{"num_hidden_layers": 9, "num_attention_heads": 4, "intermediate_size": 448, "vocab_size": 8192, "bias": "none", "beta2": 0.95, "decay_shape": "linear", "final_lr_fraction": 0.0}
Each number is 128 + 24 x the weight over its row's rms, rounded and kept within 0 to 255. Layers, rows and columns count from 0. Numbers have three digits each. The size before them is the row's rms in percent of the matrix's.

# layer 2 MLP up, 448x128, rms 0.18, rows 160-268, columns 0-127
107:123111151121097144139152104112138116140149159127106135138109123138138104119133136108086143149118100121127142124095126141178144124095124102052131119070094151171141133087098132068138147110120150156120131150127116121093166121130146144134129129153110142110151127173161113130093168079144127110186093144144129107117170124142102120143174121129119142174094104136143088167135145121149157116141
089:132162118109151120148133095163088076124128105101109127182144135136158122147142099106138146144126100114137111142159159175134143095115135194127101122146126168127171102155112128102130094140067101124124137074142102123128123146130081120166162092145104136147096150198131162078106112136156128113142141106101133126153134139121121146155095126127122126151130136096141111124130143148149132139110
118:106107097128114150150163131125133100143149111154199137156166093063128099132211143088142108147124119131118122140084150126101124135086119146105104148148086112147146103156092120084150130141126138101114116133110125090107130123103159147143142117133108138148135136143137145163129102115161118130103169143150109121134139115113116120160123130159137114121126120133168139175127189106127123087153
118:151114151152146118217160119116106142170152139132119150127102136125155154131146090098125161114102082102133129147104186145156117136113100150099134155117112126130157140120107136082130120121101147117136145124153107156135125106094120116107131151118103080140121155152145156155118092101117139131159098121144140159143132089172115153119150103085150137120095115129161098140116180177106153123127
120:125108127183121144146144125131147120145142149123131137129148122098104148132126145115106136162115117107121131123097085147172132090089113130136090108105111229137132096075082157132181154106097120106139134155143126088125127136145155109124137167132119134109146156170135140103134135101115128136091150132127073170137114133095146081110145166116141108125151119169105123105142110110128141117149
098:112113121145155152083128110157114129148125157136163150148082101128077180127144108163103113134112173100104177108106118113127127110108175176143134139159127141098156126134090149097141139118150149112130122134108122082132123149131150144114137162144111109119122138147106149110105095092135104106094105125087135127106152139129133122114079155133119126130148180180151152119094090139115171097105
112:125154148112092118131181142136164105168140133135106150111104137091136101105135116030105094160107100121133112133133155132153147144086107159054096116141108190162126112086137118133153133139103102112117132155164119142157132124135101154178151100134116130133142106169146118111133120118149147124157173112116127127114124119132146128120148114123134099117095131119155117132135148123118154116170
086:109078111126088155163164124083151090159155121144132148137114113100141131108120083104103110135120130104120154091144130191150138176153137118109090120111123139128139147137140154087148129103137147148140126142146106103128129135091129125080118128132113135132133131158154130194121130084091131134156098174129084149137137151080097127159172115126150150121078146155154127109115139100143107137123
087:103134156149130109122180141145173114175138097105113114119123126106134121150119101116114179129100104127140160083127143116158130122145149134133111139117127132157117113128102146106136134135101094102154166138138127111132081127133142110108110061146079121088092138138079162115111118111160115089120134152103156123182179096129142108120159156111116147105151123169125140162122163110143127136183
092:146152088164127152147141138128116137119129135138127143131166122115128138132139097131118131146138085128171136077110130135150150110144150110123111104159130156113125176155142182133146125110146120150123096098119112145182072138134087103132094123159117127128120123151120105133124112072114083112102135098114142181151137090094121102148095129123184169117096142133126072122174100132103123140161
069:135158099152137129151158106102080078155153151121166134149101134081113123156119112107111153143103148126156161142147149145127152123142130168103126106160074142125137149138131134135162151092107113138126118136129108131126109107128137159084131117160104110081110141171116147140071128087117097103173125123111079130145153153122121128142105160144133092170097098135172092139093132118139144148105
081:169170115125137153137151116101127063154133109099130149120132146076072075133142140106116104138094126125133159148103147086122159137097149125128122121163085137147108113107090138157152151079121140164124129122188117124130095114115129135115137110143127100118144139139114170115118142096127092083134136157118080190142156109122144115147122145130117097170120106118126107142136170135153114135122
091:084108143086127144138137170133093155141176106152127147105161143158141119119116088133116120123111071150159152116114134106149134158140132102127150086091122174162137138114127130125131144123105105182123133163146121145132151129133107129151104113140132125151127099130169116189121082138127113124123134142130131129134139096153099139111162123108147147100075066118132061137142135156111101098165
090:142147110105137076133134107152127114149166153112157123140145145113133121092141141101137115153125116129142131129153152100120152129107122170130120134107120164131155106125090132096138143143059126133130131117183110086167104120132128112119134110136097126131107099174102178109104137111120124158144174137100138131133189139151126093127094128075154078149172143142142155120150086144137105074115
102:121099117136142168128180135187127121173145141146109135134154082142169099138114112108096182165114084160139114135117109085124139171118160099123139121129102138155169103126159131105126128136145101155100149045129130167105132117129102136140109154160108140096120154169124147087103133106127111119122092148127143107146109135127096137132118175091128141110123125113147121166135138133140107137109
099:146066143167082156139131150126124068137172131128115156139112117136167103155095117061139150130137126123113126131142133183181114144107091133124135147112100120143116142099131138120143132115121125111083134149127133096091139161140092165126110097151112108108165121135121156119109114108155159071150108137080123169169143124145102125159146147136117121129101117109126130174156116134102152127115
082:112129150113114142168126090125159149130121128115145131167165116145114157156168126142125092118124163147075165139168129141166212129149171143105154107134143137115125103111091111099148125135128123121131138138150093143083094161115164135142086118133138124084117143111136117082126102128122100103067122145150126122164123118120094154151112130140134154149117092175109112114108095099128127127109
110:141087163149141105166153121148091121156167147112157138129111140129090154130110156076110136103103130131153160135123141129166114164117111118096153105103096127155104164095084132107147155105122153163105134098184121118106116128105126146145155131151115104147100142129123118146090123099095070123117153165132117139136146124134079149170170127104129097158097116117155112142097120140132168105151
093:136148151136140160169143109117129071142127102100162128155186118103081110124130120133109167144129095157118132145120162132153141124099150132102141142140111148126165097074102143110155140099098131130140151102158103118170118142116146122109111156132117135131134173163115162120104130078120131089120124172098125184144154119097102128140142126116126118175095133099145103145110171099140095126163
116:125084140187143168160112094151151112104121124101165135153142109141144187137124154136139157116123118099134146104145148140143149100114120124120039147112135205116164115107124133122132153125123127145126114101118118093134149155157152138124135128133117102150127157132140143109098139104117102096146132184113110116111114145100099100140117118157154129097141149140119141087154091098109116078147
100:079090174119117169147145131143119130126123111127127128134151092129100158137101071117088116112117129185106174121078071126150128160180146135148094115162126141142111144137084129116147138123121145109155132144118123099105107131169119121122115147145101124143117130125085127127166143107166083089110160128149130110184133117110109106103162124151155151110144097156143138131156139096151125131147
106:133124150186108115170148140129152123132132155130121130100141104151138134120118157135062135127099135113158145139129088126173138113100129161144140158108118211116132140084087168146131139137135116091123127064154119130121116128156121087124119185149108100091122137154122134105148123092109099113141109111154096149124140125142146122129145192122117131108132124181131141110095109114141149105109
099:145079116173136162128120084121095130133170096117188144122178127095106121173138098107115120152142134134160124158105169121094161171125128124093112127116098145168142129143115137114144137082153125147116136119148113105132127121087123145104160129142118122194130147114128129130124152125097134072120158173103117177161140134110116095134108090126122111127094120101158087101137119122138122114126
094:158127090167153155140148065157118160135154150158137142134180120155173151167138137121130099134118092115168137107133158121165112106115118143120093101127134176111140139141107134082129143154112131096126125092136101145116109135151121125157127179129116111147113132117094102061130132075141125107095123123096143152117104125110105091132128106153139145100100164154139078093149116130142117127126
113:176166118129137161143153125165120089135154133118135178102122118143162110129126132129129194107107110114138115148114084091161133122083133077154095112103111117137120164104088160108142133100145129150109127096138133128115131111144113129183116098116110155130101152182120197092118135114107111165113114110138098129162124127161136092126130163133111092148131087138091133148135113119126128129132
098:107134096126155095111101119129126117139117123152157140194120109140152117125136110114122135136101103131135153114122113081161138135129151159110112121157138130092185086117111121095137146160094136132129132121146120117106104151125152085128115151140111129202119177148159138123113099153174139068134110116149139100112164124141108138098129099147114131108186136140188139125082130156108118106101
111:119110143139090119175157128137143121102190128097124146127133098146151115146131075073113142157130068139151108152133143148107161159111086154113127078126097162147098140149118123146148151118129147135143106142109104132103092150132087133140099091135121142157167171127142117076114107100119161135109123129173142143183116154132136112114124125127128127113157113111131102166160110127121172114125
126:096098140116078178203120161125096128160191133144121149197113104122130144152098117122086144079125158125100137150122134161166129131122128131105114097123124121108138121123127138092143113139155102124086137113137108129113116121107124172116182116140108123122133161123120148135089153132148140099145126119152131138092150126173108141167145116158121129156121112154140083147121168135135128094150
104:123117108174118129126138176118107123110159104070128140125088128136132139144075101109108164127128117134155149092113130125121135139113128085105119102143119128120111183119130126092131157133134153141112129089119119100116074128159107146188146148138108119148167152171157139132084166100104103123161134125106118099119121130165105127123150150095194152080119097122128101167133134141130141154148
116:138099111148110150169146128162133142145174159160145138123139122106163112114144134091124123122123069177176135150115142085163141139101119122135091118135113109165157125138075112105137124074133119168135139103147133103119083122097096124122112149165095100134158153110130147119143147117142145105129106127135126170128133072111140125089086126083112122136135145174114098148140148179127121133122
090:137112161202112136126131069097172121147143132115118140116119149087133133134158114121122099128119103076136147111128152147130121099089139122121098136120153179191183095077109157100132139116118103143094113109206128085132127112125146135108115107129099121144119114170167134140113130099134116135156122126152101126108082122141137116099139120110133132147145125144147120114165128145140150110151
123:159112092179082139119171135125123126148182104120154135110138117133124108112134134137111142133096121111170119111118078099141133125120128117120117103142098145126145174133164135183152177125139093116100156111167130108091107145150114106137078171154097115102179149131149115116088110146130104096140113106124121171124118076115117136125144161149144119131129117170133082147169146116137120144113
102:124092111119102158224141114117153116129134105134100142140134085134109179161098115086124147101118159116103142129155137178141164155114134105138093125139145107108120121169139137115128121124119106160124130131139097101081087136127130132111151118127104113170142189120115139098121140115130112086171149146130093113117139148131154167153131151115109154129096110117165134129115148125179096112123
094:183113099153091119147140102148113126105150134181102126140132103122121113130103121114108179166115084119147121145115118156169145127135104132126118105105122151134114167151129132140139119111199070145122116100118128132132112127132139133110110120179065068123113160125135117100115142101115142109150099163165133131140116150156166118128112151087102124099145129100164123147137123163174108135104
108:089127126153101112135177113150123114161144125101159133192167111092174171126137111155099096127118135127120173119132138124093143133124102156143136085165130115110167128147097171163137116137145114131133153114124129139110086134121131157107129122140102144140101116133129176059115143080114113148071116136176137108129111116115162126137140138087137115134144121151109122128156112105124186112119
105:092098144137108148169114150121095102129134141123126150121091109129150121159128096060114149152092099168103125090106135183123137164093119139113161144126121123161166143115134100093153152119092153134139141151151123125129139142106064122125173128155111114164171122149112150131081123128149139104174104120145135121126174130137123123110155094091139142101143099127138130136135145096085133126168
112:101097095144130168150093121130083135120145101105146169130167102132137127158136140140120154114116116160132117141090152112154129126150154113121127083108116125097136128115110105098141132101139146097157163111178104130089128114149108137098158154149117054140164154123096167091138161114146120130139101184090132137146125158140119130139164121138114097167126112160116182126118094089145120145121
112:150101133121072125151124119156112099130144152088144132135159123147108176133114090145099102134125067142157136130135145156106141122151144117074089093147101155127151097106103136110129147104126120130108096108113137119097137150144135146124170126139100118131129166129084169096130171122140120074133137176123158151117173135157135132132135118099151079117116070096119095142154150128157125109120
074:106147097171130156146144122110109055143159131102165135128137114111118116134120073115104153163097096102128162108121182148144141114106141151117054115140112154122162123102125125104155134084129157124144134098142104119178112132150136110101173116149129109141131125167148148162090139125147126122123135162109084129116131128083114103122141138120149123082128103136135132093176109143116113157125
089:088120125118179132136126095142100109121164161134121138107159126135104113128102127126125163136123120126161168121117114103151112129152138152152084143130113104188102088098133147138142161102139154137118134101126140140118139068101106125134158133143100122159114099141097166139095130149119099135130139148175053153116101146143125077125160112107106103129124056132131109153146146150150119160113
089:124147108145090106082140096120100120125174090117162137134132127151136158143135131149140128066078141120143180090121151103136134109121130142146121123106108124138149158088096135134137213112135139126133178146148132089161137131091137154134137142135103129119122167127107106154118144122094141107124121149128110154133121084128141120119140121102157054121158101151126125138079115162112139110098
101:117099159169175133128115135130152077147131136115166125137098095088178144113122150086107139157108160132157126131132093143178129116125124156045125143139106144139141106081127114155140116140127128123118113126101129126075088131139146151150118162166125127127116130138113157108130119130139096128130094132113128104107192102148128117171126159133135076114108161116168125134105113116137155132097
090:112148118170142137127085122118136132156127124118159146165131104095140142110108125130154144122124082098166111156072165109136114117116134146125100094147113102161137117106108151160133104095143105190155114122183130100106098111076129127136151130139115099121141125139168182136140135153153123140103148116110151119137169087157134102164135171118135060098124114140145139099119153109155124128116
122:099094126140089182111160131138121139164181104131131139114149110158153087086143137126137131112122111115134126078122120130209131166115089072119106112094115130125141156133107147127143140141160126120109167118156109143094106135120124094129105150158106133168145170135142124122085104128139132118141111135091118180158115140093131150092141128090143140103129128170127113123127143119073143142119
101:085140133135104088129171088125170082120137101078138137139129122141093135136182149139101146114062128130144142158105105148115149119160115139118125100101117170128141083112113140154158177133117111125153118137151136135112116119133144130152157084139108124115126159151097174083126111123154152092143155150103125154159151096110140140100123113123162095176114143114092147118148136093116150111148
125:106092087181103132152151149134110118150140091155131141159125079130162154121152131113111151146116132100129119086080123161175127116107107127071109117170115134100122154150096155149152153143153086092144151133110093134125106149147142145102101143147117104117138176129160116104087082083144139117100111142145144123134121154111150143131128133147130133097134160181117091157119154124128145147111
124:105093131156076169146112137115133098147168166116127149099122116145141117118116082094149102137116100145152134107146143155175130191075130119100122152076109163152184123089114114088131164115120125139121146131147118093132129127133091125118103114128108152140148137144141145154110123088159102089167127175123133108107155143142079110139169152149122128118136116113161129121140137166110126135142
106:138141140143101129132137089093107135159164102149129119144124088133129166166102134096118138157125079119129131136115123114147141147134097148121129096158093150136137142138150131150133104128166093159107111175114104141099081129101150103098090115197096132164144122134135113112078154139119143138138145106181132118168146139156141116158114116118142131147112147123172137109151152095109152076178
100:113108130138100145164155126153119136100103146110105126128131071147141138132105091139112121150136115141115129148127099139152140151149113098112093098144113163122122135140113140182143132143169135146118087109118130136170119123167141167156053158154104089142092146125081129128167122102149102145137116160149139114126100174109136113130071124093163153069121155141151153104151137102118123125146
090:130089124153151122179147091138080130126161162122156137119142136148148134109139142117112155121107111101183145115117163176167144151136121106099130097122102153127118168106115132113176201117152150149124141127138118124146141129148123135108106145133114097136086162152093130099105123087107102082114114133122099133169153130112124133141084145127126105098097138156165122156119073150138139094115
124:099158081121114114110121114131091113168117086150139157157160106141111150121158175114115122127131141118110132148097112119166128124124153096143136102159123090115130126088127132137133138096174090148123165093152112124104094124099116111110151159136129094137137139153132153106110156141144141117110160121125075181138147106087109156155148131101119112182138180155159153123070147102127108146136
105:163084118165095112116136099142163110106113100123164140148148107142177135124197102152100150115102082142127094156090153135092159110164143122104101089142103141154170109122112134141129132131159140155172093117140118103128133132122133173124125139122113090093122155123145104105134118127174134117130126185150126136167168106092156106109114156120136127125156152112113138123159137103139130109162
091:124104147115126119139131093185141122121222106159177128170125102111141137089117136078125119126138105151098138132115127126110132109115114137122082108135106132125135132162117109133128103080138153158121140123160113120116130161148118111142139143138117102110143117133069115123090138141153122162129142136104147130174143152142148136115134152104106113111157147143119135157099134171065188084115
089:129090180141114143139096121110103126110167129156124138147088122148145142145121138114132117092135140153150168142120106134143132145120145108108122090098115119119081136133087091097138182111158139135127136110147134128090111117136125175099118130160099141158156143136118226116092113138094091114133113146118133161137113163117100150140096111145123139158156085125109158155084121136112168120118
080:160130177120156137149142112118112062133130086121127142148158145119108123103099118118088119146076151112125138117117154135149155124141122169118100114131104151152096130117125113120158125127131112188170126091165102154133103127145154162150133104163111123161126116156088186145099123121105106155117152203121118146158093137089110130136100146100136080108138122130133147149123142114156134124112
065:124148105154125160162137108108097089142153139073168150131131151089123122130122130097119135156078105108133159109138173167150148146136128121094090106130069157131136125093126142136170160089132134138107129136123095107160115152150117112114154141168128102128118143155156141126102124136088087098126145140091086121147166128102115109157130144129147085130113115150193087109117106132134115131117
087:117170126134136123167177125141105079165163155124147140132123121085110139123106113092118148134097133112127168143099175111122170105113129177100144117131099113150133126142082140133150113092118084164122109129118104119121095106135145103128157157169125142094150143161125138150123131128094093149129158105135094127096144144081119111165126149141157107110080110113151085165121148177138140141121
098:135128099141143107139137096095070097140163076159122154165133118161143176120097167117090128104069091109115171128120135087111183131128115146158119118149113114104144130142143144122139154126167110113097142122152082144133125120115120106140110139134104117157152120136127159163121149140096145140154119130160106099122110148130129132135135112119152109158121129137208088109111098127148144090111
107:122124153138097100135128126106129114146154169141116133106129110110141121150100070106102160141128103122168126138085082154101142139126124096125141130083067151169162143125118168108132147143152136158123121123134118093167146122121120134153125118163102134115132161192161118153120148133082121101116152124128087137129119117145141127116120122128164130139125124122125050105136124146123206134168
089:087141158118147133121160132132088121161129147145107133120133112120159121078136106145091112123116109121144189116153146119143097169143157127144114107147089118120134142084130146097140098142135111140168147114134118153141126132148131148144096126145099132131103087158069151110112127098142125143178138124147096128125172123130102129088136141111129137138137102215140174127090161073150130126143
084:167124101128104112117115128132080097156117085129145184103164134159139118123123139141117140128084144102111136077087143084164126103113123112062143125087113111151120130124132177132172128081118160105135157106110128149170146103111166126118131100127136143135147150186124129149143131148142114110114151153112109090146125146112112137109162114142168121143098154111117123105165092104126112103144
115:106138133114103066137173076160103084152142144137131141123114126103121144120147154118097114147119179139101163161102118172122129144155154108135159141138118111121134142147111109113146112126136140119178134133196106135153102114092142151142157092131119115115125122164092187093082150115135132124162154132149090110137140097147138140081118160131130118185142116125147098129116109108109150121121
084:127141121121123167133114098083061125103132133137128156111178141161087129156123126155119138151083103144123161068146111122144139117149134132157109102088124137177111134146132147147155172111129133146096097124125143096161130118094106104132059103140130147119127121159089155135122128112103062109076135184128107141104126132104147148123126138116166103113106123116149121130120122116107108127130
097:097153125116121197120082124152133134118141130097139138114156128106119152143102141106111131112099101124157142128168153131164189133146155107108082098113130132158134098134117130120135144098137112139102112147147111098100104121150136122184170116152104150196105163124128129113119162110148118131071139172121113124102171153101155106103095113128127112114152101144118098102145133121120156110172
100:089076149173079137121186125118156125122178131118114135140172137143162117141162141105121138115095148153181133138165154116153127131133120103109112151102118143170148153118136123097138150135121118117106137088171130114148102108116078101159103111143096134133096187124067127126125120123111081092146142155144132157119142104090131115121119104126180149124115125114117099137125139116125131152152
071:137140120142126163143128110100098110137153154123172144133113128094110105128145141110091136146082122100136140113115164159125134122119106182097105105124084135159130155102135116147168179098113127165115150105115121130147105122117130109099131146183108110125137138152124127129116142068113092096160122175107069159117135124098103093160126170122119097151116157131174115130094120148124155093151
106:143122112146120147136119178109098139134163155112139157124085128146182113153109085136138153121087107120135120144112130127147123117073106134076141102102081178141128152115133130105163156138112177106092116132113120124112129148174128133080118131162119133102152130151157118150122107112127118109131106107138145111115158127157121097153150178128130113093150133128187129152166095167118168093117
095:121116111146103117155134128127142121125141143097165138169130118133144115169099113130108170112114088118142122159126142151174130151210105136112140137115106128123158097130129131121146125113138136095108132113131111102121103083150083107113163130146118089107099188160148119096131138140129156164183095097156144084132100147171139088138117126113169117088105115142144117109108119162144128167122
095:140155136159109150112113146136149113119128165127140120156154157095160134130115090103125152153094085138141130085122139139188135153122126109122098110093084141151129125090091139125142141150127121109101141108107121125166153143151127106103070148143092140129165168114152098133129157099178109070099113143125131190166148108121141109117145128135121101140127112144159084136107110119175119141147
104:107110127145125123158156122146149138138137148145128138214154133114128123162130129091107149164126089101113114143085128158145127133110079091106115092086135143138104165121112107171138144142120101110123106094119120102125074121112107138149162127169099095141089175127130126097138096114132121136120135149154144111117161092101120122149140084108157140127114111147111113168165175134110141163155
103:128126114149124131106148145151120137154226144102149140128143134139140120113149162122103113105098154128176175133154139091123150143124152124117151120132128131098131158078125118118130169137118133164130186109174136106105122112119113120207131120126103084145128135140129091128129148118121089148110149149113118130157124068122096101112143150152136129109141076133116109144100142146093104117127
101:169126136141086142172132104095126113126109130116137145106134111137095120145127117133088116133108077127146135189116117137130148107129142116115083111134092147171125119135112138173159133099100155143128117093155119101119129138167171141108115140146105106126146149124108183134119144100086087069136102165145113176145115101120128125134122136081148105158112114108143078158114126170140122088155
128:120133151162141128137116133116133136125144119120129133178115113108158098135108125100083132159114110155174150087118109096135121164113138165146122144143103181160129146092154133176150174128099150109133131146113124122131098148157119116112138124188079124109133112141137144093135121087094077090109124141071128148140151101115123102129138148108133139111129099181135148190114121141161096142118
089:125112108156121141162144157133159122124152148108176136133135116124116170161138083135150151115106139104135137155111121157140116124115102148088117147087118164127115128101105121106152170136137112139159122129157120073082115091089150137129150143128115143133129178143108114149143120134125135109122145167130146114085152114114117088187148161120142061101120144114144112161108185147129110070134
121:096143121125107153107081139133120148132156145088160160176142128091157147128141160110129106111098154181102147126118108092134137114124161167136116119139123114121133154088106109130144124121161126151109142115190116132129098145127142103124162167131106146170140139106101128111127157117148090147095135136089108161087166132068092115113116100133156141163148143145127145143098126072080132137130
074:103137117130125146144147114107132066144154123132172152120163147085091110119158141108128190146100123114144162135091149132155158126139157112119090107113090134152123127116121124085159128094129164157143165105185122105159104094125126094101131093156131110137108137174122160162096135112124125119113123175119093138155168107092096118110136130127166107133127164130130142101136108118116092153132
109:123125128143137135118105137142110128114118143146127143111129129131124157115143141121091133164080117176134141117107105139129121103145170137126100110171126130114162129124108114162137116123140084119161138120181128105147101177133145170177139131134103112128156117153101168129115171102124138128143117120115118157063123061121127109048113177092152159138158117163133121145074134117114149133119
077:099128158144118105128163124128129118118143071176122150165163126119162115102149140106088141111095111102183124162145161086150133104147145124109094107155114134148125134141137126098139125150114094192115097100169096155115100114141111121124158152145129086124062146109127148107150121103127125163122122147140135130127121131134157101121085177150169132158176099138138120141127128095152132125129
103:114115111131118119108144129159145126094172159103133141166134066097128113181090100123131151148125084150154125104116140136146118160163142105117121102103108130186160103144108165126159160129202147094119116103137127094143121108126074110153166122147105146111128187156126097114100133130129096122113143127116114132115125158156161104151126126131133108108105153136122131126125169119112100152159
115:116119122140155145131111088139097154121145127131110139131152144136155160143082148118107146158102089136155137126118157151175120106080123167125080151116124161125118113154090116159137155134146103161140137097112124097099113122168164124157120135134084121161118143144123142123079135120132111062116169139085105100110115163117089116118138178112119153132146149191149148138102136145116117093128
128:123103116176126153129106144130107134149135162119137136099119116136172152124110135144134192129080142105120150118100084153161139105104148114160102111109112145122138128125113129162144171145176143125141133115157116113106128097144134143134084169137088108109155163117113163111086168099101125102119115146137064168113135123119128110122132176145110130099148153169174126097117111096155116116100
107:136064141140139123150145109125163117114111143131105138127169081148163122136110173120112140123121191108139105140134132179185122168125119094087156096130126126136066151110129144095140145135157107128161166095123119137124125160150118155171098118135117132102114181144071122099115129092145127137156123144151115138153128105167132139100123106130124128117079131123124092131123100122129154118099
104:152100130116113147120174111123121136105125152140157144153150109165094127163151123112100150108140144120122123090090105189157122178143113073111148138168129146138104163105127129134152164125129158112125119152111124106142130167137088095144126087138113151109122182164125087141116098089160125130113113129111120144157129108091114156116134146111151120083065143140100104148132117163089136123134
089:160139135142088112132095094148147138157159131113139117170174080156123147116081129117116105132132102129160138146162098119163176118156115138124124119148101157119114131099095161122119150143170084162145138066116115165105110179181108114099128135163097116136136138127128138106151132121122106138134122126124131141117113109144076124136090127069167104144115124138157147126165115143160158139112
099:139123126202153105128141120113119117127120129109136146120114112102170169135151122116143148112115142095150138114102158139112114136105158134134140095150119137075154174099105127114157128139129130178167116114117124112133069115161121126151120172163104043109098167144140153105154122087097115141098107101116088172137155104118150136147114152134173129129136105125144141118147127159138141119113
096:095094120150116172165179129118126125122103097111095160122121114137099159120172122086129153140092171167096126151115101124132113138108145143143136139140117125143112121122119123117144129136148091135092139146157124137128109117134120146159152117115112100121126105131081166095098099128141065070136147153102145156150175137113106165113147154126138173165107107132136104170105173086140119124156
079:163143123153149145148151095089098110127171154142196159098130096107170147128146115137120120127109145103109123140083142179134143113106138114124117105124079104134134144124092120137159138139167139157159114102122120129125077091113137148123136160163132124120139157157105144121130120101121108153136101152117058156130111126096122101130097189092116077105095140129129109120143142126147150131102
093:113094160122120144120126108126118104107171113108132188153109091140134138152126134108125108105125096125106120133110121114109125123173137109137065094092119104156143144088103111148153153101131159118127098111118124125091140117114113149085149140141108088197154132092129126157131115131187124117156112160145119129162155184133121162118126152120124083164095124133144184134127140122131128085118
111:127161160138129171119133107155122096149145143134128148129130104108133151107129160131107116122105140104147168119134138147169155096142177175119103128139145103095140124121085095113144126107163081155117118117168097128100073104112176148132130154145131092128162120134112179135092082109095112148112110160107132144092146122127104127109154160106149121100150148184156117164091120108128119129108
094:144118193134092168161118106161128096140177127123167141137110102126161128119135100152091149088115133160135134149123118135101138143127093092130073101120102113141143132147121149127120126110166111174114108142111139136119108161106159118113117112130110107122159180119163097169112110136156109125175144125116121119146125090102147100105146139088119156111140125120160077128163167170105149101112
091:120144126098099171146108104110095160130177117147149142129138117099125126187116116111107138167140094172105131087124104151143137169162129102098112106123123079156140107158106115104154130111151141112106154135122118108121118086108108148141121120143116150182139141125109137155098175090127115161122121159105082132142156152148115124129140075127128153162087082151132089177110130124121138134135
084:141122103167154134142168146111157108139149143093159139120127127148115103138077121097127177097085125136133183168110142102133179140142127114113147119101108108170108148170105118109156149110120159146132135134149114105115110105152116112071129141152107107092115158135123169117095152102102094115129153136149078132132142161122137095171129148156089146130114076123115111116140165152146134125143
094:102122154129116091122171124145155153139147148088128127134158096122093150140132118133099141118092070110124155129117153092125139116135104144147128113077134145130140125089096109121139201126128131117111107119161133093090123149150146099150106188134100096152145157123084150150131109113148116122112127160137125141155106136138162090137145108076158109112142149170129135067141157108117125113164
099:131100104155115132128117127112101122136145123108158126162160123164127136128167149080090157098107125118130110102117098117117121115123094068109116090149104107096146147102117148141143138145137070127098103151102117140138071156094129138121145155153112133150106160107109141111118160138138103104099155166113147177124197114122161129104104120127130129129157145143123117155115115087122183129177
105:128145136144114140100148163115123138131158138131134127128153144137150113130128131082097141110125114171176166075132132102132150151115128127140104164119124117147131165088130144153118137117130138146073109087116111133122096174156105126176126131141107125103129127144140116124129168105116077091077127143094110180133149074117128090117115130161158149118150067185124112133146129137090140164121
123:091143136144119110175146099109110072146143133172140140128123105088128125137146077116124116180115112135109130094105148170125136136140129195153108162152106168120131139160107128112167124100120128118184128126151121104177112137095112155134114089140121115145119084182113154116156107087101144149125162127142090121112098121131152134106130121117157107093148145171152125100130111114135111119134
083:105108111147152129156187145130100093153138173153156141129119122105139143076125129098104142116097170100110178129136161166158158142134136140113136116144094120106110199140107138104155168113134140156159131113143094133138104121122147157126081124140121111107114134158107177140099124096077131148144109148140086132152128140068101128122108136130140101113102126148146129107101122122126132142077
088:117125112117152112157158107099141106106130108118155143164141100131116129160166142130137154079137150158118144136134128111161169103174160112116139129111129118108132099150131107115142146098163124097138156116173113118085091156079155158130143136149134105114147138119087197097104152144108097126130118123101126127116090100099091135143084140116182118177120134149108110142116128074104106148119
088:082100114123177074138162127151145103185129148097158129129129121113156127159155140116093136194118113139126135109128124155128126129124106185093152122124113156132146079114124104100133147157074124131136120141111130095094130112109140131137105174153097109119093161166138130106111096076142150126150099121174126144132157112134130141118139143137094117126106143131169154155116182124107132114120
088:119141147128102075105106139138110145155140156137125128136091133166164144122110097089149105160108086131144130130135162094139179108116143187135135124092119171127176144127132105121132121150097108175128148098133110124088144142085161152121123141164106085152125114130173112122101161126099139127105113123122115128136110142138113108152125147109104137143156126134192116174091110169111115089114
113:144111107166116107172154086149100059116152094170134143126137043184167144136127074098133131158093115137107115127114140124136123113131141138119115128129113112124172121127120097097158147126150123129123109139153130162154148103139152188114127121142123109144146133141156168095102102110113147097129122144131106091139101142152135141108157141144134140126167106116160096139153132104164113132105
087:145103081159104156125115118098140148112135161143179133120143092150116131132131110101139108134115131131110138093096118171171150169121111116112087140109137111174133141132130142176160143083158130118096109177110113081138089156092091147094104131152117119141139147116136123107132121107166130103102130126116116117098126117090144090151138139140112121059131168125124135090157117164103142150158
083:099131165136120117122114088156108127095116111145169124172133108134098170113082143146129121122131144143140163117115107141131128163141123131124132171114110190117122111135090145143133158136161138129102130111111133065122109140166118177115119169154099147167122125152054139091109126102109142109139094122126123122106097090141150136122072124097151118150123130160144132153132101158128175127097
105:141075084180122179185171096143140131116162099138148128119158119140119150121123159095133141107137113089137127119116123186187136147080127113124103113141136128169114132139109114105137158098176117128114109132124116130096106128130124144094135129131082153152138153141134137137102120091145122093127105142120114178128112128076149131121137138082167139129079120152125135114151125127105171125121
104:100157102151160102117130137121118125152101127125175145152133116138114104112135132120092113115093100180163123078103128126096128125170147094143166119141135119128136095096137114150136158109161111135134096084136130132109101153118130188121154158126109123136147157136117169133060158146150133089117108161135139152112167070153148084118119113114142127104135132121137098134091175108125091141119
110:112120112117106128172166124130145101146168146108139134132097119125205135133147084089134159163128090125128129135137116156144109140082121152101148132107094162147165140112078123099131123145086138130139108131139123124122120132139129152153117131131114161132142159210147142150112096089119144144108094121140116116066160089125099120141149155095130129133097131123155145159144144157139167101125
097:133112112137161160132127100168105123116150085142131147101127080132118121152118113136085119111132119139140093156121117135140126124111122106083131091176113126111109125134114142124141155124173145126125112099108128152113105120182137100147112174120122131162166197145122136130130083109108126088172099088103123170161107144131151134118104129115089134138112166122185101152128185147103120132154
091:096084105155139127119156085156137131115098119103143124143150075131072182127176119143119144131116161136127154139139161166118145144155151149143107131166142113129126114158093137100119133123188084159128123164175119128120100139122123137148158122126103118118086142149123103064091105120137088131130161136112148103171154101099134127120111119132160134131105122124136098120150142095107152147162
108:153115159114139115167177127116167085140137092096113130124161121166141146150135148110075181114123088103144117135107126126136136108120131131116117133139109109135115121124104102108127132112178102136124131126145077157101143145152150122136143136122123158148150192143115118119088130094149114115161125142126127185121130116153144127115141165082180132158076149129118093162080161097145156133139